Weights of a small transformer language model.
Architecture: LayerNorm before each block, learned positions, biases.
Training: 559M tokens, 4265 steps.
Each number is 128 + 24 x the weight over its row's rms, rounded and kept within 0 to 255. Layers, rows and columns count from 0. Numbers have three digits each. The size before them is the row's rms in percent of the matrix's.

# q: layer 4 attention query, 960x640, rms 0.0217, rows 0-63, columns 480-559
# k: layer 4 attention key, 960x640, rms 0.0217, rows 0-63, columns 480-559
# v: layer 4 attention value, 960x640, rms 0.0217, rows 0-17, columns 480-559
# o: layer 4 attention output (transposed), 960x640, rms 0.0269, rows 0-16, columns 480-559
q0 125:133188131160156128118111097121131109094132169164145156119136139128174187120142130135155169087151140169136096150084108148127106169138162152145089118142116103154194133121139088156107121101155152123137113123121093100156069090092124130116093121
k0 110:107125121158155118155100106149135094154151187115101114130118161155158144124138134128180131158117138156132148078120117126132102134136188092118103181155129106166145121159128104157182092126130131140144150140100105078134101139114133125129133143
q1 127:130126184137089131074120137142101144158115110127134173099132137117142111122103082129188122130104075149098151127110159127186137153080126119102154137112110112085171113150191133127115100125106153138148157111142112095140146143121110135139124123
k1 118:194114138093161155139144096092087131134105154107139197141121119115097100070106142134132109128115148074122103128140185129151076176112126132152140096160100121107103122120102129100117104113089135131086143152081144125121151131154163157109162153
q2 123:133094081101118121121119108171152118123062148134129101116113122084106159119152161082119103120134109135076151100161171151157104108135172149120158060137110126161151121125104119147117138060121126092119096132128101134145142111126198157099147134
k2 114:126117048117133118134126155130152118122118139099128101165102090157129102121135102142149070141145118115149088111126149120138113116108181103104155136104120154117146115131144099121165110128094133119113118098119087107162152135167130130185137132
q3 128:153138150146147094137115107095116107125173133158132148152106095097079118139130111121108098085115164118123106138169125151093115124140155098133130134130140137144115117133111158161140109133165089097120137121147150124102136130149151078137140132
k3 121:105175128122122138084126086090148137138114125105106121180107143093141133126156121141151059131103116144104072128121144116142129111139165100114144169092121124134144115130122154168102121111143098128119133125161127156128148114135120154125099125
q4 134:151100108122139125113131118118166106166168143085144094119109139118123143114124130082152143135112165065127100092119129149187170140125110171139146111153151114127143083141132151128144166133149139152182119175117100096111105134141122199131121115
k4 127:184130128146130152131120107150183141124140108122167122137104141144116151119117108116141139100148153084174132080149134113127159104105121147120179097124178137118146080094115167118126118145138144173151132157115145096104157133154147195103105126
q5 126:113157153122169119145162165088150090124133131146140135188139133148102158129143119136124106138157150112088122115110133127155114097146190135113100106106121115110112102112117137112142111132094097116123076113126126097127127124134125155095140142
k5 118:113092156120121124164134128128121105148095100081107140121101161070127131124174108141115112123140115152167110111148087148122109095141157144107068103133099148133083122147103107159143145122104121120126135112122107149133118143130114119119120112
q6 116:176133140153091139105082072114126086169133110100111152113141131123129147135100116143145168100162083159110122163147105127150116145103107140122126142149145128188156074160153124119117127148105122102075097122094141117151145160131128136091130110
k6 114:147125130120175120137150093128112114171131159102132175101160122123121133069126152121111148122182106105148137177145102129107108118105124082167116105128111178146146113172104136135136113105121143128104139133148090126143130137158107136105089085
q7 121:163149136124181137107116181147117144145133140129113101081144155120129151112144138134139140112126137124154127105136090131149100123130166110127128117135160085124117159097120119147128114134143092156113138114119148151127134147166135118141153072
k7 108:131131121111165083093108089144169148123102090115114130141132117129186088148155128164083142156159162099152179163178102121163142144185137108145141134094140126121131139118120145157128159122131142109117184135127153141131172114144077161146160128
q8 128:109166163090173114179164164110135120111126144128130106097141150107149133148138147135086137100109134175115196145099193129076097115117135108076138161116081097091096118142040137127107123085163149116094099170104144146141096129131141157142116142
k8 116:109096099137132151160120103103125120127150127103161103117121179110110108107130114119150132156136153094114065122121177065134177167169132151133134118148096131105177085121110080098126168130104155154147078160078139113108087126093155138140124147
q9 121:131102108097126118136117131103120184151116097161143146091128071114120129129081124134106132141120119162092141118139128115130139156100170094113131164113107143118101163137142147115139102081092132143141127149111122109154145126149112154154172147
k9 112:150115143179137120120108135093099083125172126168127073185139077163120148134108119152138158129150126131106139163139146129153146120111126081091117103079102111107130138099137144111099119123109101126097100132130119144165097115070110129140151133
q10 128:099129120143144168175119153127153102137123119140109102136094101110145124173133127119160110116127113144156107142146138124162134102133154135123154138141139159131099121138119117105072105126109109127162150126154170108144167156146086170137136140
k10 115:134130159118126107151153158153146142073118075136131138098115140129152142152138117147142127128094126106107146141163121139106059091102144159116102125152110100118083116127160129131146152145133139101137094132151098121104100098116110081137156136
q11 127:145111162133130125073134103157118077138149154125103104142144176111157159146145095109094179123122101080100078113089125119124090095103123144147111148132176121101114084103144119145175122116130129130128165156112112122124127175187122088142156118
k11 116:112126134134104142151184112127083093137090139071153082122147101149119153134158121105113119062106116134140148130157109099093139096105102081125157092169159104124060128119171143169119143112119131105104128161088129169105106145129180111141126131
q12 130:151117119130132119158149114151149145104089152095145134124123145139174104142119098152147113148157147097134159163136099131127121144152123149118104130128132138085155157084140128152111127098086129101181093182142081144150148171110122110102116140
k12 119:110142136098117156143124152092141099080118110126113137134082108102136139166134137151156109180106093096118166072109111125081131136117135120101092138158132109095114151105141133171127149157100148163174154128128084176159109104103153102149116134
q13 122:118124179052105108138086147104111102140155121173107134120133090125118111097118129163149136132121089100105143148160167153139163129141118135102106151156153144101128143080166156084139139092146104145114107133166143115154116108111129078137115081
k13 115:113117124115122066163110160122118193130114154127143156181145135074119162131074110074127165154167149107125169117106152115107116109102135152154129136148143112130131127136156137138119122156129155132145107129150098128132123104116142125125171139
q14 131:121092090129113143097138118134098084154126075105138117146078135108117145114080107125143179130121147064148144106134140102115096109137090095141154200110128148152103109164123094121117140123129152139097127126083117101127119170149129086135145117
k14 116:152165114104136139121118140153146167165109117113130133112142148140168104202147171185121153131103128129146126100112102154098113107175142112157117099157149137121118138101170156129115134119082141092114104153122151133125087151125123149128159136
q15 125:114172162140102120080146164110132067140147117151141130143101133134101147129089124164113139121104146125122099145073092123118114105155171147111144155179137125096131112139147097147157124145114134125073133129125127167141115112137140149129121151
k15 117:166103110105139179107145150088130094083118119153099133116133185084144144115138155144102128125118129156130117130125129124157137120110141087085125118158112130121126150170118104165160103129191109135120139082166104168173111114121150169134121092
q16 126:100145135074165151098085081127085132178090101101125090131124130075155141129145143148110114139142106117143141089136142129144180120121117131119134150156172097116099125131158146110098109145091098130159125158103129118092120137173127113125138107
k16 118:164149148103114090145163130139109156143145134085136130156122152149149115128159091155125130133153122112113105091163131096094160127089141136097125104183143105132111110119129134099155086093094134141095137128122117129108181134118147143128150126
q17 124:164156154173119070154109152135125131148123099175156076145152130137132123106160115120105126085157170156153137170154118140169119139097127120104117142098126108106163145103090095114142133153122118149149133114114109104114149162176123100141089120
k17 111:086124185136171129142166102173122113134097099101145116182119125133115120125159148148121137130143108107098174116126083127139144144172101145125123101139142147126137143102128101095118164151103133122146083126149134146122149171127093075153062147
q18 125:124129156144089116118123118141079125136152178138100131123116159080099091131080128106116134131109093127093141133118101163094170122137128115152120122146165173117172146151153129167100136090111107135150096130110088138117073107131094128119164157
k18 114:078129114133152102140084143158122151163116141122123097162124133151127119137148135125135139102148123131119157167144137109124104141144158139150159150123147101161129119165171115167115132117134130162119112164101124152121098158148106103129147097
q19 123:097127110136074101118138097132093113128135115096130127147099083156134133126151146104137172113106123171135156072161113134179162144145202164130174130134087126076096113146144116096138177113122148101137115103123132155147115159150155150097120112
k19 113:105079146138083101134115135149109198134148113137088141177145101115115144129109147123152137128149149143133141122133109073139135099137117110111160104149088143088105103139098109125111130128119120108138104139139096134116132168102119149141130134
q20 129:120109149156147170121110145086176117125105105171104121104132128137142164179112113160108163144112157141133130121163135096134131161160126119170100122133128142161139154100113115124135115129169143159131160112160098146073119117095101123115084121
k20 120:144128156133090124116146138136120093171171101115134102130118182098140142107103144095128117120137130110110142122138133121159169114099150199105147111141205135154166111153123115145126143172161127115122139093152089137142119130121152116140107126
q21 122:143129134149136091122131137143100125127159103148105095151152116108075184137124142129142115125113119118149163123122124076131117153135155135107117125140102155086151083077109119169119116111109139101132177068152109138111136102158102119155099124
k21 118:148144144151108189131161127172168091111128099167069104168092153106108136144122135154116151117109099133154138105094152129152139152134146139140111115157093166151145111116116163132105105169116171118118097146159126093090156114100135122103091102
q22 121:143123134088120156179135067112148082097153139121118142128102147139121141126114151114094153092089156123104086160125143158118129141108162139097141137115183135094110120092142136114129148139163097142115136163088091100129143153144093130135116155
k22 117:144099161146163097168142168107131123124124127103123155123142150115138157147132114125168128140125138123177087108126119087104081105156141085142140109092143113142166127088128139111090147141137131163079088135133154098120094135142129126138146108
q23 124:137103144121135107131134140129130123135132104127098090144120157126148145144146118107138106143166116124161098098127109147131134125106135098101089138143136061139112155078122126111066101166110082123181119134138109093141134163148137164112156135
k23 117:155133180133130134150151135127125125131142134130120102155108108134110101137135074116137121115126099164166115103172135106136093130152167122090115103110117138078146122111135160143103128125160104134149108137149064087121139168121141132177166157
q24 127:124157126097176124145126142108156124158114129148120093121128155122131145154134128156179146150143146116152125114108068145119104137141145139147088105115151116126074075150116113138124157163125110112124123134108125123160105105125123175121129141
k24 115:166123160106100131098102126111133119140157106113167093148078138111101112104117132135121098141117115124132098089134087121089130142127106150155109145121130144105109115131129148158139141159131114101140150117083149149106123131139097116105106130
q25 130:117153121126165148135128059176108166129127120145136134101140122133107083086123122106133116129122143157107131146146158170062148099168141103120130141145129180120160119139123101115134124134181110131120107174167126089149113078120078122139127174
k25 113:162125170138120131134142084130095086085093173121136156134170152138122092105151173069106152141137121127129122115114125125128145170106152149121130128145135135117137133111105117126106125181182106155147105140100133164118130098149166098202145134
q26 127:122146097153120141120149145087169083114166088097132118096102159143169156130117154121118094089164137157120117133093129092132143112133136174132142109155095152073095120118138174102135115090121131133161140134155068144138155148143130132142131118
k26 115:150132081146082159113141141116139127096158102126099094109155117106163122165143105130159128138107112145138116121077118134092066149088141161147150178140125088102109138122147162156113127151156137137133139114141118128096152094140131141120152100
q27 124:094138149112119143144137092156119122139140151152123152127119130128132126148140112111143165114134147132108121120112171117115118169139131112072125076147162098069113142147117108090136150106124131136102125180088145100124114126121131094155147120
k27 114:150109119086154125126140159138133150134172187168095118142143112181133146141120166108132115142161103177081128151146105119136175139121101127119139146123131119113151141117123119141103158153164127110153123146135136164140142155128104129082130146
q28 123:138120130156104126143120080153157113149177092150163138101121130133130123126162106132097088112107136120174114116102129165122116106107125134155144156147156102109104106115178112167157160189153150099110103081136048178140155142089134085141122134
k28 113:134100132113132101118134146123167133162093100142128148106159157151128115096149140145134087151164148135151123134129128117115123150102100104130128134077111122199112127116140151154113114165121133131137112102146132139118128137068164117139156127
q29 128:176136148104124088134105165153156138124104104122131120165118211152133135142160160093080139110084165085088141142079142092108131129145131134138138152142138129123122172114140095105149151149124132112139158145178125082133087151085124084179081147
k29 114:125125130167092140166125147133145150120167114126129111111126146145129136129172102085162123132091142146161137097102126123150154121151099110130113129111200172135159110101144136145179127146148149117152096135121116126101117133107152128130106143
q30 123:147138202131180118148123132160145175120150083078139140130155136100112124186094150100130111164166117134111178086140088106114124173131181110039100152119121138099072107162132137135164143117154150081135137126105142097129101159148139111112115098
k30 114:103116145133152183143129148182105146100132106140104062139148132103137143148072157110122138123153150114148149156133119140099124139150161096112091131107134172157116114128100109127102152060159118128109106175097117134144131088129133132112125131
q31 127:136107102129109147170115116111132130098133086135109141089160085146121091110136152109116121154143145132097137129144130073098157168157137128134102095140108071133136147105102114111133165065139106088106180165147155120111126132117128111156125145
k31 117:130121122155115153110119114168129154116163144126161132120127135117113115168114130100160133096119115136137113104153143104144124167125127129141134117091132114071164143108126147081130136126133169142103139117114101113111154133099139135117139146
q32 121:128136107142121135160125156166136114123129170154094094096072080066118164152146156132130128131149141102136080101112148125125144105121132128139142135154128165125111126121090174111176140137168123118120107119134198097114146138150151136080106141
k32 112:164129132127157087100143160152112195073119101120129120164081106138120162122134129107157097121108114114144120122172096149113135156150143191153134104105092125106108102142074146125138092138119120122121104130159141114101149099118098100165139103
q33 124:147153143088152088141050138142153135135151156124123141151116122113132122164092134077117206111113124149098118137130136140139098131139125112168145149142129124120134107131183109104156077103150149093139111091140139135127124161104135126093132123
k33 118:125134125095130109079120121104115132184131134114123158107150127105105163130146144160128119131128163123150098108137115137128177142161131122110118142115116113103105180159160093165138103164121097146082114171133155076143143086155119144168189121
q34 129:094135094107112131149077123133161141122137093114148157106139182118118130131164147111103121142131105121137141113094134137104105165149161139145162116104130147146143113102158113154157110134095136116138089115159119148125161143142140138114132148
k34 116:110101167146128122108144119099153151084185105092123140148117136089078112138124123113134152078151120146142130171118127151134135141137138127113139094134133104130092108144143107116152125144149101132108144118134137152142142143128125118107125139
q35 125:153104084138103158144137132122171127129148134102125125092103133153111109135149141085125115157160112102063166071086137115112150160091138099133149151099136158135151096130128116163129145137054143091108099076174106101102143103097112126121137100
k35 115:150146088144145108160141120149110136127112099150091179078146163128120106120146112128077103134130150101143097115140122178112104136155143084138130153147145128114148108135097143172140134123104146107146087146128093171148135087052123091086137159
q36 129:143119094145124152122135131124182166151118072096122058145134094130121066111093111143093160152122088144125164143179165166131150141137136087150120125136093112119114134182069153102141150137076172148103127117153189137150118147111102126136157132
k36 117:140124090103129130133108174103145148116155216131133132151124128164132148117122104117157157190080147099129170142148088133134142132101134090125132108135110144111135144092102113151134147162121128116123140112133152146171149116160125153091119109
q37 128:123142124140128090119136120141155164125075134125149110127121102104133126129113128153075070130119207140082140162103115114172148101085096110115132107166084132134144163138125093134117149137150127144114116145139119175133116113115119106172137128
k37 108:173150122117137100150150149140154131138107158147166132117113161109145154157145169110117094123091147100111125113131130132127089117150106120083084106195145178114152174135095110136119164107107142148108126129107125121141144111095159109141153145
q38 131:171160124156117112111153166137141147120142097120118137187146119110135139139135117108125119124145136155114106146124111088142092125155107137131127151130113108114121145138099114116135132127093140108145126125103162104110154157089146137117113111
k38 107:136103104105106109083147102156182095135150120107159114124108111147135160078178122118153120126125103158122114134125151145150100108121116110155121145109062137148148170143164135134121109122092118166137125107143096150148173142106108111158132131
q39 124:157138137075137108116123106122148139121158082090150122118121111119149125091116127088124132157118093136146117123099163122167150124106102141095143102172116119109124141153099139113142132125125077127101122133173175098097157182117145169120115097
k39 115:141146139122098088141086130139171159108158100134150107107149108141160120165159131092160143144086186137120125131118111106142111159126132135142155114108146125131163136090106167109100101127123100123104065140146113116115169161079133136161125153
q40 127:128116160143141105123142122121107129107114150135140122126147116157125120085140131117151121101101156136156115083093149076129147161089135129109102121092144125147154129194146118139140107115110097076143087098101134150106165093100136137172135112
k40 117:106096110167114141156126127088099122106145132126136107128090141120177132131147146087117119115091125119134138113124112129131152077110103152107143137124116148137105136118123127135108176122085113169099113111166152134126115146133152077116154152
q41 125:180139113160160166153154090163093176101119100149171118130158113143137121101069104120086099163118160126101092139124165146109105129131125119107094104138115098100125144143150097108099120149102103101137075130123085106153141155123171182126155124
k41 115:147108105133126108113126167114141105156109076112144104116128120141094107129131104121121116155119157195133133142115118202106109132149112153103093121140063094124145155144133099162129130151102199143117128106170105159155139125104152162121162148
q42 131:117115118093129138134120140124150090117065122138150150126104109101105138111150143130120099124121147150123135097128129141121125117122116154105178083141135156125125134103105144154120152109189108119127098101092124134162152100095138158148139130
k42 120:160123143125155075111117145082146129116125120175175123114104105112125121127154099129142095148121093103147070124142129063171089117140124101116141128153157132109136143147133115147128092118137122106147106145180094147116130149100098175141117130
q43 133:155114119126154107120098117122149126115155150140127107127130088135101149147139127133168160140104146112146154117148136145127163124143125131120123128160184162156115103165133108118175106094133149177093087129137145116113187125104138153151147087
k43 120:106114113205124118127102133112084144138151141126113079157101111122114140110064125159134111136105205124142121128145104135137125115100139107120112134133150120152115155162088137114130091106114150130098136117086164142146140122165123101140091158
q44 128:115144159117148125139149126096138137111126167162143101125139126112093115170139143136131126128182131175142124125115128110138091138150141183144132102130151093128161105140136108093106123132151095126092138122113124131126134159146117153133130108
k44 119:123131173166166119126125096137090160089150141125168138091143131127158097128160136163131160125093143105135097140137108113107114089162138110159147102090115156107118126160142141110127126143115093138117122119169104112169119124074119142149134125
q45 128:145120127144139136184148147130085152086135144137153131083143176147105119117131101115165120171106164110111139099114127138120147107103113130087113175115125092154145156142171133174088162166126133139109122090102131135106156129109138111106103147
k45 116:119098108111124079138094092118123155130139138124127124127129163086126146112160144125147136134131146144131107138121179111126123109152135125104115133112078121097117139117116111165131133146121114133128140108101118123138131160144142133112141123
q46 120:156120118137099129155106117106122126140158095135170151124146143129147096140104175107119149123175117117129106108148109102135169163133111119103088129151136142098166101150114124123159136101167152157167135116113115126139127102179117161144133105
k46 110:138123161063148132141092118109131134132139117128112207131147159097125086153118159093179134098116145104131148127161092112139132174116126127117149143148173153119138118144101120140087088103131164185103136146114142157125115098158101106115114117
q47 126:148108118151108142104164135188092087113144151150089100164109152125108130131123105095097156112119107095147093079133189114129110119157118121128140110095145132136151145119127113156103078117141157117157128115129142119115112123135131168153140129
k47 112:172114157164116110093104120138108112150165132144100112116133131146104160156146164149111129137125113108139112118129165173147077130157144125096117115129154147169130148143086108126103117149155114069104118130152139087148101119163135150140159079
q48 128:133121154146136128124140109153088145134093147106119149147149109136175106120119106166129127130102125154114152156154111097152131121101121114110092147133074143161126185111111135102110151135133079141100129102114084121138107146152140150128105111
k48 109:118155141163155146141116149163140131132103128118174120125120145151181140134108117091104175094130150126123171083136173094123108112063153122143144151118119127144125125163136118132096132179130183162155155151131151108110111102109112137171122151
q49 128:183114129133126095141132078152098141165132115146098139116119165102157111154157132146136074139135140148121153145095159117122165106121117119131141106112084107118170131089143080141101084112117163084142091118128095133128168136162145153106099168
k49 118:141128131118081137168179114177140147105078157163141087120139167157179126129128108126132059151126138119126139116153105112136129154131147141099133102135145125152103137108119115152123146134163123129154118150128088134154180119103121094177172166
q50 127:137119115118052121090106134134153124171135135062134121168132152137149118116153133123152134075149103133158165085120119134145160142131128119140147176143135135118110135141148134109094147133086153190109171138125159115149124089091108144120126092
k50 119:113113133145114103135098129131124135127091149142149183131172125120151189130135108112138144085129110148141158077135093142121149129073115124144101138103113123142123141129138168105138139137141168150123122173094154133117119136094132131142075124
q51 130:135124113106138108075113143121148143139131147091184138067147140111135146132108105152131140103144125136133138144122124088138164139096146156106149150106093145122179165153153095103116138097132182116099131138137146170128163093141152114096107136
k51 114:172118130116139079130109177114099151121124125170116078115139107043128157099100172157155134094132098141139147128152147140119112121120107118119125133133108137175154128132088151105126140117139115130096131157079197117107130109117148112094127110
q52 123:110130171106119125132111135135145096135130127105136139129134140135106112130109122117105160115113124132130105103139141122148095086132134093149085132123147086127175091131116121111132110118143142134155163157121129130132141146119144137138165121
k52 114:150145147115147090116134101138179095144145161153163129168104111126109120158063100125109125109119143130134084122119116122074106129112145119152109150123120122116163098108157106132165106144151129154158091164131168101167109161115160144083160150
q53 120:150094141104103103160119114150134123106175115115121111079146121113131156132101139148174128103095141148139142084136128152138174169107127087125152170137160154112143101143121099097156159131178101159126141137152123116155153118102121150131104113
k53 110:135177103117115124179131113126151182142140109141132102099137129088113128122102091116150162123117173123157126129096128162128128135172141122085157120141141105143160105174090141130153135187140130134102117139124084097112120120149144149124138157
q54 122:094137149137120109142112150186095118132114125167132098142158138112140101169130133157138169115142117145183139133171120175136162096153110158106098132129106129144133101125116125123161099130146176121135155159166093129109087178090124111134095127
k54 112:140145179135160118141179153149131119106154128080154144129142123116126158124107120096123113129179079109147132140102127114114105120116101133076116123143121118110139116120142133135104087130116142129112151129128126107150101179094146108135140130
q55 127:135097152093159163099148140136155166114152101080149081120144109103120109104103132143097131142141102136102088133133129112141127126110105139151159155169076124108131166114118091166170163140130124100119166112158116110102118097186143064107125094
k55 121:140079121123148178133139131146156155110152113087133137109097129116101151149162134127120143167107111126146147104132113105131110136092117123084113150095135154088162143133116113142123180099135125138181121135151114125147145119174144145127099141
q56 124:100115091134129134105129111144139094094104110113135116123146115152160142136083148156125133159122103131138132095145147137129155117117123139126110131169157113126121107145167120153177151156139087114146177111130141145135121129104156154111139109
k56 114:082158133120162159122130131091134138131136139128125099125151080140155084148134122169119131110081080109146147119108123054152149145113084076117145130104113144107144154110111114114123134110121094098121121121155162143122128097167164186075135124
q57 123:116144131133157091167121091101101148121124151094126134106169136107149135133125132140149108134109093099118111157122143091129099130164120135142165118140136108162120117142114156124094116127105145131173109133137129113123173114145088109139117145
k57 110:133134108146124121104107088085143088098137139128179160126128121146155157130130143160130143124172140172114127152111141127128162135197132120154141115121091129165136107152119131151124126102137112108165169116130108129132193095126126157139165141
q58 123:127124114096137169139182135111110076129143156146112129133152169080082112156116149100146119168168131119157128127113058135142068116135096106092148136127121118138089195086167100139090156148157098124144117120102154160112164119136096141096148126
k58 121:125131158133125154116166091117130122118118082139143099128077123108107111097099110153103106100154130111107131137127144124142113169168121126147141188116123119088082130143159123116123087094102137147131141127110071128150123121091125139106156106
q59 124:132159125099120105130163135143177078179111126151122091122129122115130148098201079133122104141168131092143145127132124125137090104096094104143142121133123109124088155108112108137158142157132146111106170111095161128145136131150103106148134134
k59 118:119140114118116129124144112133152146143110070096131105141140099111119131129178114089137102098147156082176098094099098139148128129139107121131122167102123123129119130115141139116120140131161133101169143123133144159108169129097148146134097132
q60 122:133129116139131152106091173110152115091135127106107128130124114077160144113072146171141181096135110155133128172123100136140163104130149130112091103146107151125148125073103082108114148114093122146108146113138122132114061113165141117128098142
k60 110:139166115133127144124141115141131167135122128130141134099127133123119089116110149147153118128134057135110155129125162124128141157149138129155086138138143094110123139107087088130111093136143130112084090134164129119101109114117122146150127156
q61 131:135154135135151147179069114098166127147137130123112156108145116142120136115087107117145124103137139116154139148119141183111058123107119169096175118165152167095092102092135149113135154155130117113143100094146135122137148115119115148130106116
k61 120:172125169141155128100130080109116112100126105118123135113154121093145139145094108132107096143128135061151138174123087128122113133123137102119115152157142134098146107091119130182097118124129108126131099130142119147140150149173119137132144132
q62 125:087118082154135129140157107174151154159090148137104154114148126086152136113100092179145130122127146179128115130123144130112119044135142099116100094143132095131120091193125171122115095121152134154094123135098174109142107166102135153167139092
k62 116:114140137116144175150087143103102131125166119078159104157164142093096129125103112144133124153144117157121150109118136122140150119095158127092088137099101116150175136119134125110136111096109127143118150119155127128141086106120107112119115121
q63 124:142149093158127153138117113156117153108116161107113131115098098124129126096119156156113133103076112155120086103131099093132136125109117177088184115113116152076127105122164170136084133151145155116166129116114103097110139127134163123128121093
k63 116:119109130109098139112125114104167149135156122135139120146136116112159098093092164122158132139166087099169134089143120146153112138125130121100139088118110108127130103137107092104110098145136117152097136109143104117129140129135101150144164115
v0 133:122160098121081163148107139134133142130128113078111076122115117127101113128069106126180089133172107110117139138143147149082187129139101136142145113140138139101060125121126103139137154162117128100174150165107094134142153157156143151145064140
o0 118:109171137139118131111105139076105067133102136140121141137141075127131131114200111129113155118121159146143117183101127122141133123127165120133091141118163115111180145167164143122150135130166096165121092097123153117153047093082139113102152118
v1 135:115165155128118156072157133149094148089128166158147117117122128151122151085139136148169140125147120122115121066091114103131146142172130152085154168139134116101150132104139101094137122085109122145137098139133105105080177106070146119139141142
o1 117:148071134107153124176089077128146164146129129153093114139122138119128150161067106116140107106104142138173104158118153161155131081117141128120139124133123136167138125141167185138136134140137121140114082100105143117193096120176155147141100072
v2 127:101090148130169130133143105113132154161145069097113098158148126097099142131135109123133089139089116117113135148159156132106146140160105142142079131119120161111126102150080139141157154167136131151131093137130097144124142132137187132104158172
o2 114:191147120110110145110086098107124144136159157139161129090085147166108105106108146168111152133140113121135166107117126100146119140136170086137113146132127135149103099121167119124138101120135116143121189119117119141138074105086034118172142103
v3 135:162140112121099136106068127124096129118085100104082137131112171144124142147110146114148155109113096146137181105157114139109155128210114113105158145165114135106084152129117133139128111145117130100123106127155149098097136089122116099097150112
o3 120:129104132092138140150184116102131166118158146137132133131112087126106146120148139130133131130134153082138133122102124151137152166073127138106116118093164148130104125115123140120092134131123110144131120119134118158115122135124125125159077130
v4 127:125123108165121122108088106133151164109129135170097141095131157157093128148106087095173145133145153103160123137192111186161138107097131071143125150147106126111117113139081148122147124112178164106122093136117102157104135160132134149099103153
o4 115:095115123134129154151080151135118111119112113131142094105134086131127128083134133107110129120132094126128154117106167145128121170150131159084147121144115138145135086148104103067156145136127102101117091107163149129112106098160133107123115120
v5 138:141127104098125161094153099136139178100159157146157094115139104133139147129093106124108150150102110120137158143143116168126155084178107168124152191108144161187094169086119138137091120149139111137156123150137138128121175130119140100131178103
o5 121:069107145124108129136086114113121117133112142132145131160121123116138141147088185139143118149134125128141159093135092114076137190078128107138089103130096126135173111121129127143169121138165138106133108111112116120108068081140115135180092101
v6 136:114155131138157114131077132105108123105143146097124153104093140156179149122134110101166134120110091131094133137099076075102108070143114119144119108133095075153106128149161124156143082129136109157122194121148087087155144157138103107155121124
o6 118:147083083137144135122141106150127117150115105179155108156164122077110154127128149099087113139152164145118111128141125140156133131137107103142151136111167140126156113109119096122118178122153116107103097111135164132109176117129137168166110114
v7 132:152116099152115152122099119131105102100117128106110131164123180140130140145098128112136124146108115139114106152124156133108109138133126132116126134144135110125143118152134135111158085136162118138102160116121161101094109114130106143087127137
o7 120:114127137114123168139125138123127171132147150130128107163147106109116120117198100119165106125198159082135126115133062134102111121102146108120120108150090124159121119110153169124104134118136144111125088139136151155155132168136086136135117142
v8 127:113145098127148141108102079151181125153111089123168145124151122135146131154124109141162108109102150097121126129108168112127118067115181124133129084162146108127109164169121107133146105146109149142155165132148095120118127136093150152155120153
o8 115:114120128151122114130130139101094110116150190135104104119132141157111132113126141152120143155141160138090126114141121157122151186121161164128104139088146164104156112140108135126159090139157142134143140158126166132153151137125109096152118074
v9 132:143127129148159182164105116115073111122127147104127111149109160144131122126111131125124142107115155157105148099143098139172131130095138097142135119153096085134153140090151110113097159150149127119092151179141163105110123140085093132156177163
o9 117:123121119130148128132109140119179137138129118177101151136148091103125119133176144108142120160140115108120124140085142093128123120148112196169122109136113152106100076137113096142130094138132144135080135104109097100120116129131139115116128108
v10 131:121102154138150135099154133108149139102158176134090110112147136117118117135137132162145132140159132135148115118127130116151123181108158137087107119090098143152143115119192115140126129096106153116099131141089106137086141121119187147132097130
o10 112:164167136102134186169127081123144145118113124123149136104105161132154107156139158116107102143090115147104164139134148139117164129149132137184144149131163134153121124125092127119157159106117130113123147092125164131179161124098131173126121147
v11 133:115116159141160129143143150145094109148155163129112125141069120112185123109111084128124111103138135131131093167157137153126164130135107154081115143115140124155096118126109120166129133086145121132120104145089145105141120098108130107108123130
o11 124:126130112119118118147089119122151153121144121107098148081193122132124082155123172130121123181134111157119189133111149113130109159138153123151113102124110115130139149127132159125127122157119131096136123094143094151122116185115160139107119104
v12 127:115152066125132114119152105080149111132141139127200107149102176121147144139122105121152158129073109140081128137120136143151147100091114147111129098117098123112150106105143156118124149111151126125152120105107140106099160168142117145095129130
o12 113:144133148133158148118112133154080185139127144119101105098118144152075141162105168156110142137161137108134120143156138113125128151168121092125166155125108117148112147106125101154124119121144134099105144163134098125178138116154116137144127101
v13 138:155086147098064124148162144146131132142163122072108127089107107075107083120116120112121130111169163098111090107129130133136123116150126103099116124137150159135141138138114126155145118090116114079133140108107154178082118140119190101144100120
o13 120:104171167140175116123089128135107112123095107153121104143120182168149108111138128124131135099122104175160137149126138129111106150124152139142095152120118117141154102096121121155149149167100124177153137120123096094127121109141109090150124134
v14 131:109128119117132109129131151095147137170160105105105137153073146097115142156097109144138166141115155117127137163144151117111153096128160150098106115111163106147095089069125128183092108114142077131109125107123152145119116110117171119122183108
o14 114:148168134151165124108123112137143118110139144138131154106122103149157096128143113125129095112140148125167140107105152137175086156166115091141167139081091139167169138160144134112133091174121128098149140139113152145103111123114114138159110159
v15 135:146162123170182132137099133164134157120159147122138149123151139160166086169117140147104140140193123141112115079115123086126149111122142125129146133139099094092142148098128117096139173117159137138136136102153123151149166096112136135130146138
o15 121:130154085104156164126120133124127100120100150133120089177156126137097155104166122114145101154120123138131140148113123120121102168107149110136163132097178155145132117145120127104126141152103125121134118119133129124075131136147145137135149086
v16 134:144145105090108138128089162124121118131119107113135143072121166078118136117137152138146138089117106133148098112141114082113123122124097128140106089126126139139159094093120135110158144165150114110126113125141097112079129143095113146130151135
o16 119:109136146135129089160154110080134135135089093130125114171112122146148121122163104089108164112159116136105161092140138146149100132125146147109175163121115129147113152129141117125094088087140171107123150096091110101187175122142140123171128145
v17 137:136143106107113129126101141181135117134118144152145116107151137168115077148156120122098116151155129134108106080143108160123106114140150073114183146134133162153141125113106163146096145116156103115105110168149143142141148086140113130121153135